config.toml
n_head = 7
attn_scale = 0.177
lr = 0.00395
lr_head = 0.00876
grad_clip = 2.0
schedule = "wsd"
decay_shape = "square"
seq_len = 256
doc_mask = true
dataset = "wikipedia_en"
Each number is 128 + 32 x the weight over its row's rms, rounded and kept within 0 to 255. Layers, rows and columns count from 0. Numbers have three digits each. The size before them is the row's rms in percent of the matrix's.

# o: layer 11 attention output (transposed), 224x224, rms 0.164, rows 100-127, columns 56-111
# v: layer 11 attention value, 224x224, rms 0.181, rows 101-127, columns 56-111
# q: layer 11 attention query, 224x224, rms 0.121, rows 128-152, columns 56-111
# k: layer 11 attention key, 224x224, rms 0.123, rows 128-152, columns 56-111
o100 087:085079122136101141073123145129148123129112071117171110072157147151102127119224175139130074083073096118133157142142139134130074147146175142104080110152053099083156144150
v101 087:042110175125129089129173136139122118125127175118142166104104106113098166137104124156113155142176156107133175090192174120188173175140092125067119164152102137152145060116
o101 083:137116074137143131121124104117142171139111059196075140158170130186113131112108136094163179154090095163110095139063097148113100097136169166149078100137133167090121131136
v102 102:100172153118131187150128136108112164092120141119124124101127143175159103123092114140132165077130086090174229105113098142103132165101140134079140176096127141107102135093
o102 090:129093126129117097145122101158133087160069091119131146115113141123081158133135133094095114135117134194104110161091106082093161128130066143166145095145114105173170155177
v103 093:137146177207100132095108082210168095120144150102087112120151113077164141108126138150147119155119125179093173130100129090197154116107111110133143101122128064147163118076
o103 091:108088098131155115102126124097050174137112128099232160096124149132105122135165085138088164098111151126115087106131142135128096119185121152117176168130113209100099123187
v104 091:120120105081057131097189128095093164111131119146130172179090106136203167124135165147154144169134144094083167184137114141154110116128144052115149162152116154141044103149
o104 086:180139075146179181165104112154112122124160128112142092104110131128102133131119130066115108136133121135158054143086141089167131094074143180111035098107110140110136191122
v105 101:109120144169136084133157069075143137129071104159128136155072103081135133111143133133103110094112095102130189167113139195211098138117178148165101148154166100161168142136
o105 087:080123156093115188106126171165124139112154172143145169103223102153163098118118134101190192178145181157122108114146093085127079153147089173113136126131076110094129157049
v106 087:131148147120141153077165121170183150132133169080117138112119078102084176123135175100132093116108078147121141125081184073151136138128106128166114129116111158105165138140
o106 086:109144134169139111163125118088091118168134104189138143127117186157154183099071127189069105110125146177130120091170073121146165110138184187161112145130160147114133080128
v107 102:082181089151116128159114092060161075126172064094139091159157157141174174148175115110162135123154112128086085113151127124113163103163165140151087157161095169068132164166
o107 096:144106161123147102127139133149131143055085179152110148087101099127108130095084189119089096121130175140179167135122162167204129144112123067089160125057144136187157103080
v108 091:130116075204157132146148164115183123176142118132117112153131103146100182089130155102156192130136077114140138092141100125117102113092134171166081154150156117090135114112
o108 087:095130085104141122140092098107082139032121166135185169134133101149176099170157097128096084155141166101141139105127230096117102114128164068081206090118098124145125142115
v109 090:173124196092135174055123149122124112134060117131111131096097169131094156075108105059074070109108143158141123150123107119173195176116152125128210090156125137135151126120
o109 088:080129113086128101135138100067163148167151167112155165129164135078134097137159146133156183134156136171146102102138089117060096149122146183141087161093131089068125151150
v110 083:122116148081153156095112164118151132137149122158159110091174127147092103135104117168122067139123149123114107092124144116114134137120140083091099124119117178134134136158
o110 081:193117151159080086146122158123129117151081126073103118118140132140161123105154135084134182108126135135121134129131121124164124126081110134161123089107129113150113099151
v111 093:098123185165170114096165150114150069154113110171193144176141131162130114115099166102152066149147139083137077229119079127161115178109123083108125143142074104124143099120
o111 093:158088105123137151125081160164094155112082166098090122085139124148129102111211138138107151137095110118168156063153114168166106155135134125077167115138161119081088132134
v112 093:105097116085102144137140143126106239094073125123179097135147120167166139114174122112083165111083129141187132129080116109159144013163115132132151125139090154135126166079
o112 089:115134127130160116157138151151138033113129135105127190114117149083088114091086131110130067121141117125126171191176126176141097218138089164115107176050141084125180137181
v113 096:123147133091152131096153122139117090133081184122147088132160095103059210149150120065117095090064153174079127078146180151110134134116106106132164134149108137117126144133
o113 088:120106112131080099106125149127147144175193093121083174164167146158184099174073137175112161169216128074170154160077109117125147147143169148150071107156126048137185108147
v114 092:121122106104115129120116131105119146121029144175117065071137201144098143171117174127171174132151098162091089070108146109092161151133163165130103097118108154147139168108
o114 085:140182142155184116116107075123110129129189129120155146138112089135202199077095114123126096128128141142131179178147130127122191047114097157109142160135168123110137093146
v115 088:059145190165126105105122145160109141160109173101112112169085079163139073114124220170155099111109103125121098132148124128135118139122108134126122159143145193069165145100
o115 090:154108142102135139121152134092113125109208130142097113084189123129157201098134080103125080131090127128157087157101135142169142096181136134138124107139070102202091134117
v116 092:157140097058154134131059098118112148150049102098091205121122145125168098119155137151076090169110101149173141166087090124076128177064126151136146125133145154123143107065
o116 083:140126150130137126098151150130101115108158143134131090168120165164102157120156092158134103122125151110099133079163114102127154061179103102114146135110129061132097135142
v117 092:123099164149142188108139137142124165149226175138181126159075132134138153102132145102184114116100162145095137183106117158183081136172135108135106119136078142136099110094
o117 092:137111130127074116122141140146091095127046121113155150117169098107095110123121125116072116139065087145173131096179121142189088148080205080115123176135107104101122195124
v118 095:139103130107210118055132189113129106082131105123130113099107134144143159139171158179112101085148172166141168159151111147183117157147153126150150104105150151135202152110
o118 091:186134128136056120174121112121138170214082116172109108132146133080118112146128168099171129145023115181136106113132159126120136095098103089137090175141103132115096132125
v119 088:115154147091140066149148106193138089179124082156140160110109109115111098104134113110144114190111102132196148202119135100087159128125189135155139143158149114085112146199
o119 087:155078104110110200141128134067134150130114174115151072124132097117165188172118127119116094076168153112066098088155166175130092143163075156173103122117133107176099080132
v120 086:088129122128079137141168150092113139121128092168144179091116141105153151092125130067162088099062089094127115203152151095151121161079144170127100080187150126108165136153
o120 080:153139184109168133092193141118077113140113156122121075186143106110138110107173109145088145130166197165139109059083111103158149169122135083146136154072083193173132098136
v121 093:123107145141096077111078096198150103110133127145095121123138100133090164144159131104112150138150087125122156142145087099052132124046195117101118135145127164155089116108
o121 087:085208093108155142149124143102117142140112076148098160163085123144173102130109071160147155123130146129081093111094160131123175140199044200118141115130070153076144148143
v122 087:099194150163087115131137154103117123140100156140168104171128101087138164072099140135124177180149139060136159119079127096172173108164151120146095090146144108134082084115
o122 083:163069133160133081093118095128102110099179124108095155108117133243121137181136110127065080105147150144166180117181071131123092127137119142126096126120093150086167147099
v123 089:124093131134133176112161157139149129061098133190133131149120126192124201108119166158144135097148115148150117121123110135213129127146207063120154136161103148127105117118
o123 083:124193106161191106106162121110129143153150123103134130156132154126179066090144138077137069179052148100104149181124170122107081138106112139114111095103130141098157154107
v124 096:096130118114119148140082152188114106108145103147115054108130168069165133198125173070116124171083091112183134091142126123141131136147126118118119063129113103162173168143
o124 090:127095152095150110111157110128136117148159144135141119164142111076133149108163127201133128122125195112088101158159124070156151137073173142157153146097111170103112119187
v125 090:143071064148071150127184105154223070178094159145110175115130164149110094137144103137112080088141172101094130137116131178095164097111154195128107160167128124076163115099
o125 085:106197156143162148117062139131081195134153108096166086178141096163094160096120140157148143128125127141167167063101133125124088114134137120106137132114122120190107144144
v126 102:167186086170147085146149165127085088137140134163067102162105116104134125169098174124126117133111076172122156067134133094123144091106139199129193096085116110162071207153
o126 095:135090145064116152150098100189194137181086135104165130058131136153139183135137112157146110106126173125145100145082095086051166119200088073122091141186138130138140033107
v127 082:151099128134145094088181139085108125139125156195161095133093098125112170084121136161146163133225136084165115153152102198129133149106131141100162131154095133120124103123
o127 081:125152114127065154128087131136138171077136088122130128129130155175128088154148136061115081112076141173107160124139176080159064124135103115097087141102125150131153137065
q128 075:118098076207104110100151068113124106113107151098171117091070034172118135195130144110145162164127200136104108148153118142153058159179105152131080169135074145070116082116
k128 072:151158166123188142114123147163144179114094175101091109112118109092156174103096103113129099068143144111124101134139098120110150114122133052133120101196134096094098196208
q129 077:099153148070178123116121144131103103130150134161113137150098125088143142127121105122134119080091148160123141148151186080133157090084072148104093087091115125134107129074
k129 065:143144159137037152148155112114102174097145135094141112115150087106179099102165091124146060103120118109115153159120125163119063160120159146098120112147116142160126172166
q130 076:134119147120161104110120097087179134109124068104118096132152186145190105173138116159143134180166090138138171102090099106103181089118095181117122129132126152156115190079
k130 076:112134138081163122167191144168116163159057117104166112129124126138153093132133133123076164138129131127140117110095141116112112114144138136104134183179109134097136051134
q131 079:121175104100185131102158128075155141132125136132141142122068165120129130151163128114165098120126136160130131095128116113081114123132102186105154151185157066117114158187
k131 083:121126185115101146137148098166154106156135033156125145117161123131179112111090141130116222129108110069078137126126127134129108103123104124131146107162140126119132153160
q132 075:073079138116118084107090132052104143074142110143106146180120159170193095070104044122095152129161126151089171168132174205129171120108125150117101136086079141157143106108
k132 081:149131093153088126174116144147113113148120118110182150182174144123103150098080185132159139093133113139085127131110139182144053074103129171150126089110132166142117112142
q133 096:155157169076147143132141130111134140090112125121115097122135155125175129119136234160117154140115123098143096117144153139118072133153064159082113115099107096057108105136
k133 099:103129197130162086090117155148150106128110108096187119095152208149107091136107143079138132124188113071088152107129108148185101140164104126166183159126081059150122104109
q134 102:083110159141140158140157114103167138145135157120132133137110147162167120103089127147129102137121102076129134096132171136163113121083162181149113163158079086101129108110
k134 089:131132147137122160161096125174154134117121068097130183203213143137115065121109131119153166109077103065132204099158095127117111139146115091077118060126115098128077065172
q135 101:099116162168113128138101156108145122187102115154161106151124130149150064091146145143122157147061101108095149095086150143163139102086165154138084150127134104156157158113
k135 087:151129160123111170157117129087128075220118111093177125144154152137093166120121140158087132160111073118152095186153078149123102152146113135127101083156121117169152118174
q136 095:119175167161136128090162125135070153129125114137109081151145164164167058123089142143115157115150096129144127139101133105155103106087142183120138156118095138102102079145
k136 098:134128075181104142125137105137154140145110072102163162116183139127153121156114121161133131137098083153106187160130149073141093075118162177203137179116128119080122104111
q137 111:150091135094070142134139124112160163117174114166114147120122176153139179141123114109151132134117130067181058137101108178097128112114139172077131139175096101111145102077
k137 113:095124188081084155094137125116114155150129070129119161107125136118125064148126045083111151131124093139124122169149085124125122071153207139183129160136071169152169125117
q138 117:128108086107121109102108170155133095099115061089109130136172095130103074113161155121148188191133157147078155133137097157179079136089074193122137116111158102119123156190
k138 105:076172147084089120158110103151127076048106124130119085088099133107133129128149197125127202125031144125143108103085129183158112136104100154085128155104114098150149128143
q139 130:130139174069124166109114105079178168148178132149099118181082165077121164131140111125140128141162157087152089096147103125072127080113131150108159155176107159029133110146
k139 127:101143171115116105170155137129101132099191118182157105125114189134148154151093132116135159136148091086051138155136189154115103104096156098176156133099185121059176087120
q140 115:151201138135106108150122107135104063115071129091184070097069051133070133163168126124081185099021123145128148151119107149097139124141161061134086066090182112115120090056
k140 104:159100085126124098103129126127076073085109122113092100060097075115072150153138143129104127136144191150101155109099140138158173133147138174145090086148139088118157111114
q141 121:120150110127150148143144099073125116155165142105121163109107141112107147131180213116115117129157205114133083094164157132110062128166129109118159137116096135120112135133
k141 114:123167120145095133145103106113164163110113140168170160073109129121091079167156151137146041102108064082117079107146159101128129134152129079083151125132153128097096186164
q142 119:102127104141133145137133168113138127027086115143118070129133116117111084156122194128123133100162095125121161062084142112141126125092088122168168145179132152153114088123
k142 108:096127120118096074156070147116135097104149107078115072138090098162131136152164183144081103124078116139138171105128134111123125154109130091108179185105119136136083080080
q143 114:081090133097134072062186136167143118149124146134145128150154156161123111092108161175129182103116075131133127106143093111188105117094182075060137119168114151053169128172
k143 107:196101136092103076052150083122137088093126124065132146172143096122154127094105135140112160139073108074166109117150119136139108125150138141136102126105116126099080115156
q144 065:128122124176152179108106115136166189123133159121157129172131207140127108128078138191110095109069137088100119178155194141150073124101129146159114159083097128178159119143
k144 072:149137137150144102122102088113113112095109140080116150137117122140145179108139112075183052142190189084154143114155112170131169084096164110126139174192129156101056174140
q145 079:098116173132136127100090096134177090092117104117072116149175116083118122159115145174126167112133123139176155137131066150096190115125068154079118127144141129156117171151
k145 081:123114105066134108150144167150145193144130159197155168156077110162106177154104194100157147152151126129113137098095151146158096141095099164070120143117149096096114153131
q146 073:188128067126168142163127063169115123061153114142160097137124133114106133156100082121145198109128118091141160091114146112167172176120099087151176126097124180110103109152
k146 065:137096143164070147174131158103139118134172182166120156126068162146055168130152103111091069149161125131122160178122135116134129117182124144101080115126141155192118052092
q147 070:098137137169126152127167123156142156094104146082113096094111114067082163179143123138207160146176183093130133064112102129034141130203116159114088104129137096092158175083
k147 070:109105176172149159070151060129109134140137166110131079117144125139126134131185137100060099166113128093170156134107132141150168106159144122123148067169115118153089127191
q148 094:121096116134145160180098111128157182088136086118138130169204148195180125153142151113136190102142107157145170119147149096173121106120070199113080150149129148109126094081
k148 086:096102158101126171133137153143158135149098155117134107173161104117137123132111125132157148126120083109096152107152151172147080125127174145121184097198074078140089059169
q149 083:124123144085122105068155155134137110133130157088151143099130172186114115163157091103132131121159117141074128151199119129143064136128153089142128091107138060098104054126
k149 080:131073052160092101144133122151121133121165177122129165093084084187139126138135131126084070116091188155156104119130161132124157124113119127119162119088106147178175086112
q150 072:151109132151089098078121169115101122186112140078185192215123173123139084096092092139141138129144087108078123129123096153138076141105186130161129152147079103153159067106
k150 090:115080098108135090150153147125121111118130176080006083149072114186110208132161078122132084114130169164142143059153110106135109138147134111106137124066119128167148178154
q151 086:209170163118072148146155105148189100154113129132162150130148169134118118131138201116143135079174095184150131125163121086138179115147123149072111141159134142150108074118
k151 099:152144113099082074139109147084123127135143167107115121140137079172111165134142146160126117146103133127161150110142088128111076114054135117079097104084120198135165178149
q152 110:110129094121128109094135139146085089115137172073155159188184121101096069073192194060144115158131150082136137105154123130165048155111148119083095129184113087117124160122
k152 102:191059122122178119092142099128126138102141174087096102127120102116126110108128148139121057062160163162203135138146092157133162181105084168136093156131086110136176172145